Each number is 50 + 10 x the weight over its row's rms, rounded and kept within 0 to 99. Layers, rows and columns count from 0. The size before them is the row's rms in percent of the matrix's.

# layer 12 MLP gate, 896x448, rms 0.125, rows 787-849, columns 0-111
102:48 61 38 53 62 33 54 54 35 55 57 48 48 61 41 55 40 35 41 56 48 51 44 70 47 42 42 36 54 58 46 57 58 45 49 53 50 44 57 38 50 53 54 64 45 65 68 59 44 62 50 44 53 62 47 46 51 52 47 61 42 68 58 36 51 30 51 40 49 43 42 61 47 49 52 50 62 49 39 30 45 62 48 63 38 24 48 42 37 50 28 57 59 55 36 48 52 58 48 56 51 49 62 40 35 43 52 56 42 54 36 53
095:67 47 64 57 58 49 53 30 42 42 53 50 54 52 45 65 45 49 50 56 41 56 52 58 58 58 45 56 53 41 54 46 39 42 52 27 52 41 26 37 52 46 52 49 70 60 54 55 40 52 79 48 61 53 53 53 54 69 41 44 61 30 57 68 50 55 61 46 38 63 60 48 57 52 48 50 66 53 59 27 50 31 43 40 48 39 55 39 60 65 51 55 60 32 35 37 53 43 53 41 51 53 59 50 43 47 42 63 47 63 38 50
094:38 44 58 54 72 54 46 52 48 37 33 48 47 54 43 50 50 45 46 33 61 33 62 40 59 54 51 68 59 52 45 59 73 49 44 60 46 57 68 42 47 83 41 44 47 51 38 65 42 45 58 55 40 66 33 51 60 67 50 39 24 62 46 46 45 41 60 40 64 56 53 64 47 48 54 42 55 60 53 44 52 67 57 69 42 47 67 22 43 42 55 51 42 43 31 54 34 60 51 52 52 53 54 59 55 46 66 73 60 49 48 50
100:37 48 66 57 57 50 45 50 38 53 54 45 35 60 45 34 59 51 52 49 49 52 48 44 43 47 68 67 50 40 61 47 58 54 62 63 35 59 45 46 48 58 35 52 53 35 58 44 41 52 41 38 66 44 57 63 61 50 46 50 53 42 46 56 35 59 48 59 49 46 64 39 53 38 46 64 34 59 56 63 79 49 49 63 50 46 52 53 66 47 52 49 49 58 40 39 67 44 45 44 60 53 56 48 46 55 51 65 42 43 55 65
098:54 46 40 45 53 60 34 68 57 65 29 45 32 54 45 41 50 42 48 45 43 43 62 63 46 50 29 61 39 29 37 34 60 59 56 38 45 41 54 45 65 67 45 34 30 50 62 42 42 43 60 64 29 35 48 58 28 49 47 67 48 40 43 59 54 51 70 74 53 54 42 45 57 56 56 57 60 52 59 62 67 68 40 50 55 40 48 42 46 37 46 40 63 57 64 51 54 36 56 46 56 73 47 51 64 55 55 51 39 49 45 54
096:45 28 61 63 46 51 61 61 67 33 55 60 43 51 57 61 53 48 48 56 47 51 47 52 76 65 51 41 68 46 43 39 41 30 47 49 42 38 47 47 55 51 46 48 47 51 44 56 50 52 43 51 50 46 64 68 48 39 42 44 55 30 43 44 58 41 52 39 33 46 55 48 54 45 51 46 54 56 64 41 54 47 49 63 59 35 64 47 31 48 54 32 54 45 42 61 64 28 59 58 58 55 65 43 44 38 35 58 45 47 59 49
110:58 54 43 52 48 49 59 67 57 52 42 47 42 52 35 38 59 70 65 40 42 69 63 40 39 65 55 65 51 64 57 55 50 70 38 44 49 41 52 52 50 54 43 60 42 34 37 68 60 50 59 40 57 59 57 37 62 57 40 59 44 59 58 39 51 65 54 51 36 44 55 66 52 46 37 58 45 35 52 60 44 33 53 66 51 38 47 44 39 47 64 63 41 57 50 37 59 48 51 40 53 28 40 46 28 48 47 73 41 59 62 66
104:34 36 41 41 48 54 60 51 54 43 58 64 49 52 46 34 56 82 39 37 34 22 47 51 42 43 63 56 52 68 55 45 39 58 39 49 39 46 60 35 38 48 48 46 51 62 64 50 44 38 60 66 50 41 47 59 58 47 49 42 57 43 21 54 73 45 38 45 63 75 61 63 44 43 46 38 43 59 55 47 47 54 38 48 56 39 54 54 66 47 28 63 48 46 41 40 55 44 31 55 53 46 53 44 65 67 61 52 45 44 49 37
100:53 62 52 46 39 57 59 51 46 54 41 37 58 34 54 54 52 63 52 30 54 47 50 55 55 54 64 56 50 35 39 49 27 59 55 54 65 48 29 60 52 48 48 48 55 59 55 46 64 53 66 63 54 53 40 69 47 46 48 33 42 67 60 63 46 51 47 58 46 54 35 43 57 45 69 60 55 65 49 29 53 57 44 62 55 67 35 54 59 65 38 58 43 34 33 39 53 38 37 46 47 48 41 56 38 38 27 50 46 55 58 40
100:46 71 67 62 54 43 39 41 44 53 32 48 55 49 54 56 52 53 61 62 65 50 61 49 54 52 62 60 59 47 46 58 48 63 71 62 55 41 57 42 45 56 31 47 32 53 41 48 58 51 64 52 50 54 44 35 43 47 56 43 49 45 43 39 45 28 43 59 37 51 52 59 48 41 37 34 36 54 50 60 35 49 55 55 47 56 54 36 63 35 43 34 47 46 52 43 66 44 59 54 62 47 48 43 63 47 45 66 51 56 65 49
103:54 66 57 39 48 39 54 63 37 47 56 45 61 60 61 43 28 47 57 48 65 49 51 39 55 49 54 35 56 60 40 60 38 31 53 46 41 61 55 38 58 51 52 51 46 48 40 34 46 34 55 42 49 34 66 60 65 45 45 67 48 44 40 48 52 48 51 38 50 55 56 50 41 55 56 49 52 67 43 59 49 52 61 57 36 33 60 44 39 49 43 52 51 38 40 50 50 42 57 44 39 62 40 66 64 55 54 60 54 47 39 46
104:59 50 56 57 55 45 59 68 41 51 61 70 57 53 43 51 49 64 27 53 37 52 30 57 37 39 42 44 54 47 36 46 65 30 61 65 29 37 57 63 48 63 30 56 46 44 51 47 63 42 46 39 66 50 47 56 47 53 66 55 44 48 58 43 68 50 39 57 76 57 64 57 36 61 44 43 51 40 47 49 57 40 63 56 54 39 65 49 57 47 56 40 43 46 58 41 54 43 46 30 52 42 47 62 42 66 71 56 52 54 54 51
094:48 41 36 31 47 46 31 54 57 50 48 50 67 48 60 47 48 49 52 46 48 54 59 35 42 37 60 54 45 49 43 49 63 54 53 41 38 42 36 64 57 49 63 39 47 61 59 41 47 42 53 40 57 49 66 67 71 29 56 66 38 41 57 53 66 60 52 54 57 41 43 50 61 65 45 72 58 49 48 74 42 52 63 36 65 38 26 61 58 45 57 50 54 57 46 59 56 42 42 65 52 30 59 57 55 31 54 55 72 51 38 57
101:53 21 55 26 45 46 31 46 40 62 58 49 54 51 69 35 45 55 71 54 35 35 48 43 49 41 62 34 44 50 59 35 54 66 35 57 45 45 47 55 58 45 49 64 40 52 50 39 59 43 46 28 57 64 43 63 56 66 67 64 44 35 59 36 54 56 47 59 61 46 44 45 49 57 54 49 40 57 63 45 54 55 36 39 50 54 52 38 33 64 51 55 49 54 56 60 32 58 44 68 41 54 44 38 39 69 41 56 26 60 72 35
100:39 70 46 41 44 49 47 55 46 54 32 67 49 57 58 60 59 47 56 52 36 65 33 48 53 35 47 67 61 67 47 59 47 44 51 49 39 53 49 51 45 38 39 75 66 54 40 47 53 43 31 57 44 56 42 45 39 56 28 39 42 60 71 44 59 33 50 51 52 59 42 44 45 38 43 45 51 60 38 38 48 47 42 57 55 35 38 62 49 41 41 41 66 52 56 46 49 70 46 50 32 51 57 44 52 47 65 52 39 49 55 57
098:49 52 56 47 55 56 26 55 52 47 50 47 57 60 46 30 64 46 36 40 63 38 58 35 55 41 46 45 59 47 28 52 59 60 58 57 67 62 39 59 55 30 46 34 31 72 55 47 39 32 48 41 64 29 36 36 47 51 54 53 54 43 29 29 53 58 52 50 50 46 51 56 45 57 54 51 42 62 36 50 45 48 67 53 46 36 42 58 46 69 39 37 49 54 64 44 41 46 57 59 34 55 55 44 50 49 48 62 42 56 53 61
102:38 67 43 49 47 33 37 43 36 25 53 42 58 68 39 53 40 44 64 72 41 38 40 57 55 51 47 67 70 57 63 38 47 48 30 50 66 46 51 32 56 57 49 39 40 44 56 52 53 26 63 36 48 23 58 56 49 60 59 41 52 43 53 44 48 54 54 55 51 45 60 42 64 42 61 37 22 40 40 62 29 55 67 57 69 61 18 56 44 54 53 69 64 33 59 49 53 48 50 58 45 40 53 38 52 49 42 32 54 48 49 38
098:79 49 37 39 55 50 39 40 51 23 29 33 43 36 64 56 57 59 54 67 36 39 39 60 41 53 46 51 42 38 37 48 42 53 40 48 52 38 48 66 47 35 59 50 56 58 49 51 49 68 58 43 41 59 55 68 61 55 48 62 53 35 53 50 60 69 64 43 55 41 63 40 48 64 53 47 41 43 45 56 62 75 50 43 61 60 25 37 59 33 61 38 63 54 46 28 46 55 64 59 47 37 46 60 63 60 42 52 62 52 37 44
091:63 52 52 36 51 60 59 43 51 42 51 57 45 54 49 51 45 46 54 68 51 46 59 53 63 51 53 44 41 26 38 32 37 35 50 69 41 42 43 44 45 31 51 41 54 52 52 62 39 53 57 43 40 51 56 34 60 46 70 33 59 34 28 41 48 59 50 58 25 61 55 40 54 62 36 54 47 55 46 62 50 48 53 42 55 44 38 50 77 71 58 39 49 61 62 49 56 50 71 61 49 65 42 63 38 50 45 44 42 35 58 48
094:46 51 44 49 60 52 53 60 48 61 52 44 52 52 53 47 51 48 52 56 48 51 42 44 58 48 35 55 54 59 37 46 41 35 48 71 53 65 44 62 56 39 41 52 56 41 38 51 46 37 44 39 45 44 49 40 51 45 55 50 57 51 35 26 55 70 49 48 54 66 41 39 66 55 48 53 61 38 49 53 43 62 49 63 35 29 43 49 54 56 47 49 49 47 50 47 44 39 34 57 38 48 43 34 56 56 60 44 49 57 44 56
103:54 63 60 62 54 32 44 50 45 52 36 40 45 51 43 55 61 51 54 53 58 55 37 62 63 53 47 32 66 52 43 52 66 40 60 55 46 52 38 56 49 50 49 44 50 60 55 52 58 41 52 48 74 52 41 64 43 27 49 47 42 56 55 56 57 50 48 52 50 63 49 43 40 54 68 45 44 58 42 29 42 52 57 48 38 48 56 58 46 32 40 37 32 66 78 59 46 48 77 60 55 62 38 48 24 50 50 45 50 52 66 51
111:47 41 60 64 48 47 60 43 49 41 60 58 39 41 57 63 55 37 60 56 36 35 42 65 48 50 45 56 70 58 33 32 36 51 64 73 55 53 44 48 58 51 52 54 51 40 50 44 52 55 40 45 48 61 77 54 53 75 62 47 53 43 53 54 48 58 36 59 77 44 63 45 46 42 40 53 54 66 46 66 64 47 35 40 53 62 56 56 55 53 49 53 66 42 47 41 23 45 52 52 33 44 59 62 24 53 47 46 61 43 37 38
102:51 54 52 52 59 58 61 57 47 49 32 66 61 49 67 37 44 52 34 47 51 61 44 58 67 54 47 58 56 65 58 47 62 30 33 45 59 58 57 62 50 45 41 47 27 40 48 52 34 65 65 62 34 52 52 47 40 55 48 57 37 50 51 34 62 65 75 41 38 49 39 44 55 51 49 55 48 67 67 53 62 51 49 52 60 46 48 36 50 45 52 59 47 35 37 49 53 28 57 54 47 44 54 58 50 57 30 63 59 44 38 52
104:51 62 47 62 48 58 52 49 46 45 40 43 45 55 57 68 55 47 58 42 37 58 55 53 51 60 59 53 49 46 55 41 57 46 60 55 69 45 69 58 61 49 32 85 50 57 28 61 55 39 53 42 47 64 50 58 37 68 64 52 52 55 47 50 56 54 60 44 47 73 47 45 59 50 53 40 71 50 39 53 65 56 34 41 38 41 59 34 54 59 51 65 50 41 41 35 52 45 45 36 52 55 36 44 48 52 52 55 55 66 40 46
102:63 56 43 63 48 59 57 42 48 53 50 40 31 23 32 62 52 64 47 62 43 37 72 42 50 50 56 45 57 64 44 34 42 50 45 45 50 67 36 44 61 33 44 52 35 55 61 77 63 56 25 29 62 35 41 32 54 60 29 27 51 47 45 53 42 31 30 57 60 64 49 31 40 36 43 46 51 44 64 69 37 62 50 53 58 53 34 47 47 39 39 56 65 53 57 69 51 33 55 49 41 52 46 46 58 58 59 58 35 49 56 46
098:58 41 48 45 66 46 34 53 43 66 58 45 55 31 34 59 45 45 49 56 42 47 50 37 61 66 46 39 44 49 48 45 63 50 55 55 43 65 57 49 49 57 59 56 33 59 38 57 53 35 55 53 57 63 50 62 62 39 49 39 31 52 42 47 57 52 44 54 68 39 50 49 37 46 31 40 66 44 58 45 47 48 52 40 39 48 36 35 65 50 64 49 32 42 41 34 45 28 55 60 49 46 57 58 47 42 49 54 54 49 52 34
102:59 59 54 30 24 59 58 37 45 65 35 44 65 62 48 60 44 62 48 57 60 61 43 54 38 38 51 47 44 63 53 55 56 48 56 48 54 67 27 71 57 59 55 64 42 46 46 42 60 63 39 58 57 58 54 58 30 61 54 54 43 49 39 64 37 31 43 43 53 72 37 53 49 45 51 59 37 74 60 49 74 48 57 41 20 45 52 62 42 55 73 47 55 44 56 40 45 54 52 69 37 56 51 59 48 55 32 49 59 57 37 40
095:63 45 26 45 60 39 43 29 56 44 46 59 55 36 43 60 59 41 24 54 48 60 64 51 73 43 66 58 58 48 39 54 72 66 39 71 66 45 48 65 66 52 37 35 55 54 44 64 59 43 53 50 63 49 50 56 54 40 74 58 50 56 47 36 63 39 64 47 54 52 46 61 54 47 41 58 61 63 47 48 71 54 52 62 50 56 49 42 45 46 47 73 58 55 64 48 52 58 40 51 36 37 39 61 40 49 71 41 52 37 61 39
096:62 57 54 39 30 51 57 45 56 50 63 44 72 54 54 54 58 48 53 52 54 52 45 41 48 66 57 54 51 46 54 43 54 41 62 38 51 54 60 34 44 52 47 67 59 54 54 40 59 54 37 45 23 55 58 37 50 58 47 60 53 60 68 47 69 34 47 59 46 47 29 53 47 51 47 62 53 31 60 47 54 47 39 41 54 54 27 28 59 56 47 51 57 59 49 55 51 56 34 64 42 53 50 50 65 60 56 44 65 72 45 51
100:52 57 30 61 38 45 70 57 47 36 49 41 57 40 51 38 51 35 56 64 45 49 56 39 35 56 44 66 42 48 55 64 59 65 33 55 57 35 49 42 43 75 52 40 36 50 29 44 62 43 54 65 40 59 40 52 60 49 44 36 46 61 60 55 58 58 52 56 55 72 33 46 59 52 43 52 57 42 52 45 60 44 45 41 31 42 56 69 49 68 39 44 63 40 57 47 62 38 46 46 48 60 48 37 42 58 41 32 52 60 53 54
108:61 53 41 65 50 50 59 52 61 54 53 41 51 48 55 42 30 67 44 57 81 52 50 21 57 49 67 62 54 53 62 53 62 54 40 38 42 67 61 41 46 29 42 49 44 38 53 49 49 60 72 39 39 38 64 38 46 45 40 44 41 41 45 39 48 55 37 33 44 58 46 39 46 53 70 53 61 54 42 56 48 57 63 40 47 62 40 32 68 69 46 40 64 47 59 43 49 53 35 60 57 37 42 34 62 57 54 52 51 72 66 49
101:68 37 41 35 38 51 38 44 63 51 59 48 31 42 52 49 50 52 51 42 61 65 51 48 49 60 42 57 28 55 61 50 54 42 58 66 57 63 48 48 47 49 42 49 36 40 48 36 63 55 36 54 50 74 40 49 49 60 54 40 45 38 45 57 56 49 44 55 51 42 57 58 46 30 54 57 53 67 41 53 67 27 30 52 62 50 52 45 73 60 52 62 51 48 59 52 44 59 46 57 53 54 45 52 43 53 57 41 43 42 50 50
098:49 55 37 45 42 46 44 43 49 51 56 39 54 65 45 38 43 53 54 34 42 62 44 60 67 56 58 52 59 51 64 64 43 39 68 61 52 46 45 46 43 75 50 52 43 52 49 46 69 56 38 39 53 48 53 57 83 26 54 35 59 40 57 37 52 41 62 28 33 53 36 41 41 49 61 59 45 53 38 52 50 44 58 54 47 42 49 54 62 43 57 39 69 65 32 53 44 39 41 54 45 38 56 49 42 63 53 70 54 55 55 35
093:65 57 69 52 26 62 64 47 47 51 69 55 36 44 67 56 52 48 41 46 36 62 64 42 43 56 49 51 58 65 58 49 52 54 47 55 46 41 52 49 41 40 35 46 61 59 42 69 59 45 56 60 60 58 46 41 58 63 56 69 56 55 43 55 59 54 60 47 43 53 59 49 55 58 65 35 66 39 33 31 41 49 53 54 42 45 61 51 53 48 52 48 62 42 53 50 51 61 48 48 56 47 56 66 62 56 57 38 62 71 40 51
099:46 48 42 49 63 41 53 64 47 69 59 47 52 43 50 52 37 58 35 40 41 53 50 42 54 44 40 48 52 54 43 56 63 48 54 40 50 43 37 61 56 68 39 30 40 36 39 39 50 60 33 67 49 47 60 61 45 46 52 56 58 57 38 54 69 62 65 14 49 46 37 62 51 42 40 66 65 45 61 32 44 46 39 55 77 45 36 34 61 44 46 58 43 35 49 52 59 47 56 56 43 37 46 51 47 29 63 29 41 59 67 41
106:42 54 58 57 74 36 54 44 46 55 66 50 46 30 43 43 40 48 53 57 29 54 53 52 42 45 57 56 58 39 48 55 44 61 51 59 43 37 54 60 43 42 38 55 51 50 53 64 44 38 63 48 49 41 39 54 55 36 29 49 41 46 53 37 47 47 48 60 66 53 53 51 61 55 46 50 52 53 52 43 64 40 37 48 46 55 49 42 42 56 33 52 63 51 57 69 43 48 56 56 42 45 63 49 56 38 55 43 48 51 39 11
100:52 47 50 41 59 46 60 58 40 45 57 61 40 68 54 49 35 67 50 61 66 55 42 39 63 58 50 58 46 37 40 59 53 47 63 50 31 58 52 46 46 52 38 43 39 52 48 55 59 60 20 34 51 48 55 53 38 50 52 55 26 44 40 58 44 36 43 51 50 40 51 30 55 32 62 69 55 58 35 47 42 38 44 49 40 35 51 66 40 53 40 44 76 57 55 29 61 44 55 49 32 53 48 65 35 51 44 61 51 53 53 39
098:46 59 51 44 32 53 52 59 57 30 56 40 37 51 48 50 49 64 58 55 54 36 55 39 52 39 51 48 47 48 62 49 28 60 58 50 52 48 55 50 50 48 58 55 57 47 50 38 59 69 85 55 42 50 45 56 47 56 54 42 51 39 50 50 54 50 61 48 60 47 42 44 56 52 49 42 47 70 56 57 55 54 47 49 55 49 38 48 51 60 48 43 38 46 42 55 47 42 54 38 54 57 75 46 53 47 67 67 50 61 59 83
105:34 65 51 56 45 58 44 62 64 53 57 46 57 44 56 60 36 51 59 32 68 53 55 56 68 53 38 47 46 53 39 59 64 57 59 44 35 54 42 63 33 49 33 64 52 33 34 55 49 51 57 40 62 59 47 48 62 36 47 67 42 44 75 60 50 48 38 56 64 37 53 46 40 53 56 61 40 70 56 53 49 54 44 58 53 31 53 41 43 51 43 49 61 49 44 38 54 47 44 55 39 55 47 56 54 36 35 57 44 40 62 71
098:74 53 44 52 47 67 62 27 58 54 35 44 47 43 39 49 44 40 50 37 34 52 50 46 44 41 69 40 34 52 37 55 41 43 57 56 46 58 51 38 34 60 29 44 58 47 50 53 54 57 62 58 59 57 56 70 43 44 45 36 28 53 37 43 47 41 53 33 59 48 31 41 44 57 63 36 48 45 50 64 56 60 45 60 48 55 37 29 77 51 44 45 54 47 35 53 54 51 41 52 39 44 47 54 56 60 50 40 59 52 47 62
105:49 48 41 47 35 42 46 53 62 34 52 43 53 55 59 48 36 43 50 60 62 59 43 51 71 49 54 56 49 42 75 53 62 41 49 40 42 45 47 42 56 70 59 68 42 52 46 50 57 48 48 33 60 49 53 43 54 68 22 57 46 46 40 45 34 73 64 46 45 50 43 52 50 54 56 35 45 53 41 58 57 57 26 46 58 47 56 36 55 49 55 40 41 66 38 41 46 48 29 43 62 58 52 55 57 58 42 47 35 60 52 34
094:43 52 48 50 54 43 33 29 48 34 55 49 44 57 56 67 29 35 44 63 56 63 64 38 44 39 35 52 51 50 57 46 38 38 43 59 53 32 47 59 49 57 45 56 50 49 61 58 37 36 22 64 47 51 47 56 49 49 55 56 48 53 60 35 50 46 39 40 43 49 77 54 49 53 64 56 58 48 43 41 47 50 65 56 48 50 56 48 39 45 45 48 50 37 42 50 50 44 51 39 47 48 60 39 62 46 54 54 68 65 45 48
106:56 65 76 60 51 34 53 47 66 47 57 51 68 48 49 40 70 40 45 53 60 54 48 45 70 41 60 35 46 58 39 57 50 58 59 38 43 37 38 45 67 55 32 71 35 62 46 63 60 46 55 50 64 45 52 29 41 46 21 53 56 30 64 34 51 58 48 52 54 63 54 33 46 62 63 48 55 56 53 53 42 51 59 38 46 29 49 43 56 45 60 53 59 58 61 58 30 45 42 52 52 67 62 50 47 52 59 52 35 57 46 53
098:55 49 42 48 51 49 45 57 63 47 54 41 36 56 33 31 45 49 47 57 67 47 50 46 56 55 65 31 47 58 45 43 64 74 37 55 67 43 59 60 80 55 43 54 31 35 41 61 52 43 39 37 42 64 52 60 26 57 49 58 38 53 49 36 44 54 53 50 44 54 44 33 45 40 49 40 62 39 54 49 47 32 44 46 45 46 46 45 47 61 52 41 22 46 67 51 57 70 49 40 34 41 67 43 61 72 48 70 48 37 60 56
098:67 41 59 56 58 53 45 49 49 65 64 56 42 50 51 34 46 66 59 47 27 50 58 43 47 65 41 45 65 37 59 36 40 57 49 62 46 64 38 35 54 40 38 50 47 46 57 36 49 33 46 49 62 51 30 68 49 64 41 58 44 64 55 55 56 43 61 42 55 51 64 44 49 51 65 64 67 64 35 55 43 54 45 50 44 45 59 79 55 52 40 54 52 43 44 53 50 49 61 51 55 40 71 65 60 44 52 45 62 46 40 65
100:39 51 43 54 39 53 39 59 53 57 54 45 51 41 58 75 52 46 54 40 71 46 30 54 47 53 42 47 51 70 62 54 44 53 46 50 62 56 49 48 64 35 51 47 48 70 58 43 60 59 56 57 44 48 46 58 53 58 41 56 52 61 59 37 44 41 63 55 72 52 19 50 61 39 72 40 52 41 53 67 36 35 45 39 52 66 57 49 44 53 73 37 54 64 38 46 64 36 58 33 56 51 37 52 43 69 45 53 59 47 36 41
100:48 54 48 45 41 57 48 48 54 51 62 36 51 24 56 56 50 55 42 49 65 48 58 60 44 51 55 48 44 44 43 39 51 55 50 53 29 54 54 47 54 65 55 53 40 49 60 37 49 53 64 45 58 60 66 34 56 51 41 46 41 41 36 47 50 59 35 57 72 37 40 39 67 40 54 58 41 61 25 62 60 57 52 51 47 71 47 44 37 36 43 48 79 48 61 51 44 54 54 49 30 53 54 30 62 52 49 54 45 61 46 66
101:50 66 46 48 29 32 49 36 66 42 46 66 57 62 55 56 49 42 55 49 57 43 28 48 57 73 34 66 55 35 40 38 63 57 30 62 38 53 52 54 44 73 29 44 42 57 43 53 52 47 59 47 55 27 46 48 38 45 61 73 48 46 55 43 40 49 43 43 45 59 34 55 57 42 58 64 64 39 32 62 66 37 47 35 54 54 46 46 56 45 38 49 52 60 64 42 66 51 45 51 36 48 47 59 44 69 38 72 56 49 49 40
103:48 47 41 49 50 57 44 50 49 46 44 41 61 51 37 76 51 40 50 60 56 54 64 54 55 42 44 44 26 25 54 35 55 50 66 49 57 55 41 57 52 69 43 66 45 45 40 53 53 55 46 37 42 62 48 38 34 48 41 41 45 54 32 63 55 62 49 58 53 41 58 40 51 42 36 57 62 46 60 51 44 42 59 67 54 46 42 31 46 35 38 58 52 47 59 62 49 43 53 69 66 41 47 43 45 49 56 60 39 46 65 41
102:48 42 50 55 56 49 51 47 52 54 49 66 46 44 47 53 47 42 54 65 43 44 57 49 58 61 61 49 52 51 63 65 49 67 69 53 38 43 39 47 48 47 47 52 50 55 55 59 47 50 49 33 45 69 43 62 39 50 41 54 57 50 66 42 60 45 44 41 59 42 52 45 47 68 51 55 55 42 58 34 56 39 56 40 48 26 48 54 62 54 36 31 51 46 43 74 59 50 38 42 42 49 46 38 45 52 54 54 43 60 51 56
097:61 62 36 58 48 44 47 44 43 46 35 43 35 54 51 50 48 43 42 49 57 21 48 39 50 61 55 45 52 40 63 68 29 47 49 56 60 54 58 44 59 36 52 61 37 40 45 56 63 34 56 49 59 57 28 45 44 48 55 54 29 57 49 54 51 48 58 54 50 45 59 57 54 53 49 37 53 52 59 53 48 46 53 34 65 41 43 47 58 53 51 65 51 55 38 56 60 43 54 49 56 50 47 58 38 52 53 52 37 37 60 38
104:41 33 53 54 60 41 58 58 38 45 55 55 58 53 49 67 57 51 49 63 48 65 52 69 50 56 44 50 60 51 54 63 57 52 67 46 64 34 49 33 52 42 59 50 58 55 53 41 64 40 57 51 36 41 54 53 40 58 23 41 26 56 53 52 34 49 59 52 44 52 50 47 39 57 65 47 46 46 69 56 59 46 59 46 58 52 46 48 42 49 40 47 52 50 38 35 62 61 54 41 42 37 56 39 43 45 46 42 27 45 44 44
103:56 66 63 59 46 43 36 44 45 42 37 45 43 45 55 47 37 48 59 57 58 58 80 55 42 67 49 48 61 62 50 47 64 51 62 57 65 58 48 56 49 38 55 56 37 58 65 45 38 42 55 44 72 38 34 51 46 56 59 46 43 63 29 39 41 24 61 68 48 55 55 37 63 45 59 54 34 53 52 45 52 46 50 58 49 53 52 58 46 54 56 43 47 41 48 54 51 48 54 59 38 46 53 62 50 55 55 43 66 47 63 44
095:51 51 54 61 54 70 48 45 65 48 51 34 66 43 45 36 44 45 60 56 31 46 37 59 44 56 53 70 54 50 52 40 35 57 39 60 63 57 49 50 37 59 64 44 59 54 57 50 54 71 41 61 53 37 48 55 51 43 49 52 55 22 55 41 51 42 43 48 37 67 59 56 47 41 66 62 30 50 59 69 54 60 49 55 45 40 68 30 35 59 42 45 58 34 52 32 44 47 28 55 56 40 62 40 69 40 47 48 53 45 61 68
104:61 50 49 59 37 51 49 45 39 37 49 56 67 55 53 52 57 52 52 53 52 26 63 49 54 55 59 56 49 46 53 43 57 35 39 48 34 46 45 37 39 46 48 54 37 44 33 54 46 57 50 44 55 47 52 54 60 39 51 29 54 54 58 57 42 42 53 50 39 47 62 54 61 50 47 60 45 52 32 60 41 53 62 62 54 42 36 47 45 48 51 42 59 52 37 51 51 46 41 35 53 28 42 48 50 48 48 66 51 48 38 65
096:54 49 56 46 43 41 67 77 61 49 44 49 45 41 38 53 43 43 55 51 64 61 64 49 50 59 44 56 48 53 54 27 46 51 41 48 53 63 56 42 58 61 47 70 49 57 53 42 55 55 72 43 48 54 55 38 32 44 65 48 61 29 52 59 66 71 54 48 33 45 34 33 44 34 52 52 50 56 50 50 40 45 56 40 51 34 47 44 51 52 55 42 50 46 52 47 46 52 31 67 31 49 39 61 52 43 59 61 65 40 53 50
102:63 50 71 44 58 57 53 55 50 51 54 59 63 44 44 48 60 74 53 50 55 54 44 55 64 56 60 54 48 41 47 48 32 55 48 57 48 40 38 55 51 45 45 52 40 42 42 60 54 44 50 62 51 58 40 51 40 29 43 48 52 43 41 48 50 45 48 53 41 57 53 62 52 49 58 58 57 67 54 58 63 56 29 34 57 53 44 51 56 60 48 48 52 38 34 46 34 68 47 57 31 58 48 48 34 56 41 55 28 48 58 58
096:51 47 60 52 49 45 52 67 58 76 44 64 36 49 48 55 33 42 40 63 45 47 51 71 43 73 51 50 46 45 49 58 69 47 41 47 50 48 56 41 31 45 44 68 36 60 65 36 54 47 57 46 60 57 74 51 65 47 48 74 36 44 56 55 56 55 55 45 20 48 53 64 41 60 47 49 53 43 46 58 51 65 59 45 58 59 27 38 49 48 53 60 52 44 51 44 64 41 53 48 54 49 65 52 39 46 61 63 43 47 43 47
096:56 40 41 42 54 53 30 60 61 50 64 34 48 58 53 62 64 46 56 51 62 42 43 59 48 60 71 48 50 69 47 31 45 44 48 45 46 46 53 42 45 44 33 42 52 46 60 34 39 58 61 39 65 59 58 73 41 51 46 47 58 41 51 58 52 51 48 51 45 43 45 55 37 44 56 40 67 42 70 40 57 59 48 51 57 45 47 56 62 34 60 48 34 61 52 60 71 46 50 57 29 51 41 33 46 46 58 42 41 56 59 56
100:47 51 46 50 48 58 50 51 49 54 65 53 58 74 60 45 52 39 43 41 41 60 52 51 56 46 56 62 40 55 43 71 64 52 61 42 35 50 64 56 46 49 38 58 29 27 32 46 57 50 49 28 28 51 53 43 38 62 35 64 35 47 56 40 43 50 50 57 56 59 51 42 55 56 44 64 54 58 37 52 60 55 32 29 51 41 65 50 48 54 60 44 63 50 41 55 56 60 61 36 55 48 45 51 51 34 54 66 51 44 49 73
105:41 68 53 38 47 30 51 49 50 43 61 48 66 42 52 48 49 56 58 67 38 48 56 33 45 51 45 34 42 47 44 56 61 31 47 49 52 51 37 56 47 65 68 69 54 36 60 63 41 53 64 53 42 36 45 45 62 52 44 33 64 57 47 39 54 35 53 62 59 67 49 60 51 45 49 69 42 48 49 52 54 46 46 43 59 33 55 66 45 56 49 25 53 64 49 43 56 55 55 51 51 33 53 47 40 48 42 47 63 58 52 63
105:44 38 48 44 59 40 47 45 39 40 64 72 47 48 35 60 44 53 57 42 47 65 47 52 60 59 56 39 45 37 43 33 48 60 46 42 60 66 50 58 59 49 54 45 36 54 33 64 58 46 44 46 46 48 63 56 43 54 50 53 52 71 50 48 52 61 49 34 39 42 52 39 17 43 42 33 51 50 67 45 76 62 57 52 55 70 52 31 58 44 72 48 53 33 59 40 44 65 54 51 56 57 59 51 60 43 54 59 41 52 42 55
097:63 39 47 46 52 50 45 45 40 46 53 44 55 44 35 52 63 48 51 52 69 34 37 34 42 52 63 27 63 64 44 63 54 57 69 53 46 55 62 34 37 56 40 41 45 45 48 45 19 53 59 39 45 53 45 55 36 56 46 57 53 45 50 43 42 48 56 40 34 60 59 51 61 45 60 61 70 68 53 39 47 54 38 39 45 50 53 50 41 63 62 46 55 52 49 33 52 50 53 53 44 23 40 37 54 64 59 58 57 52 47 50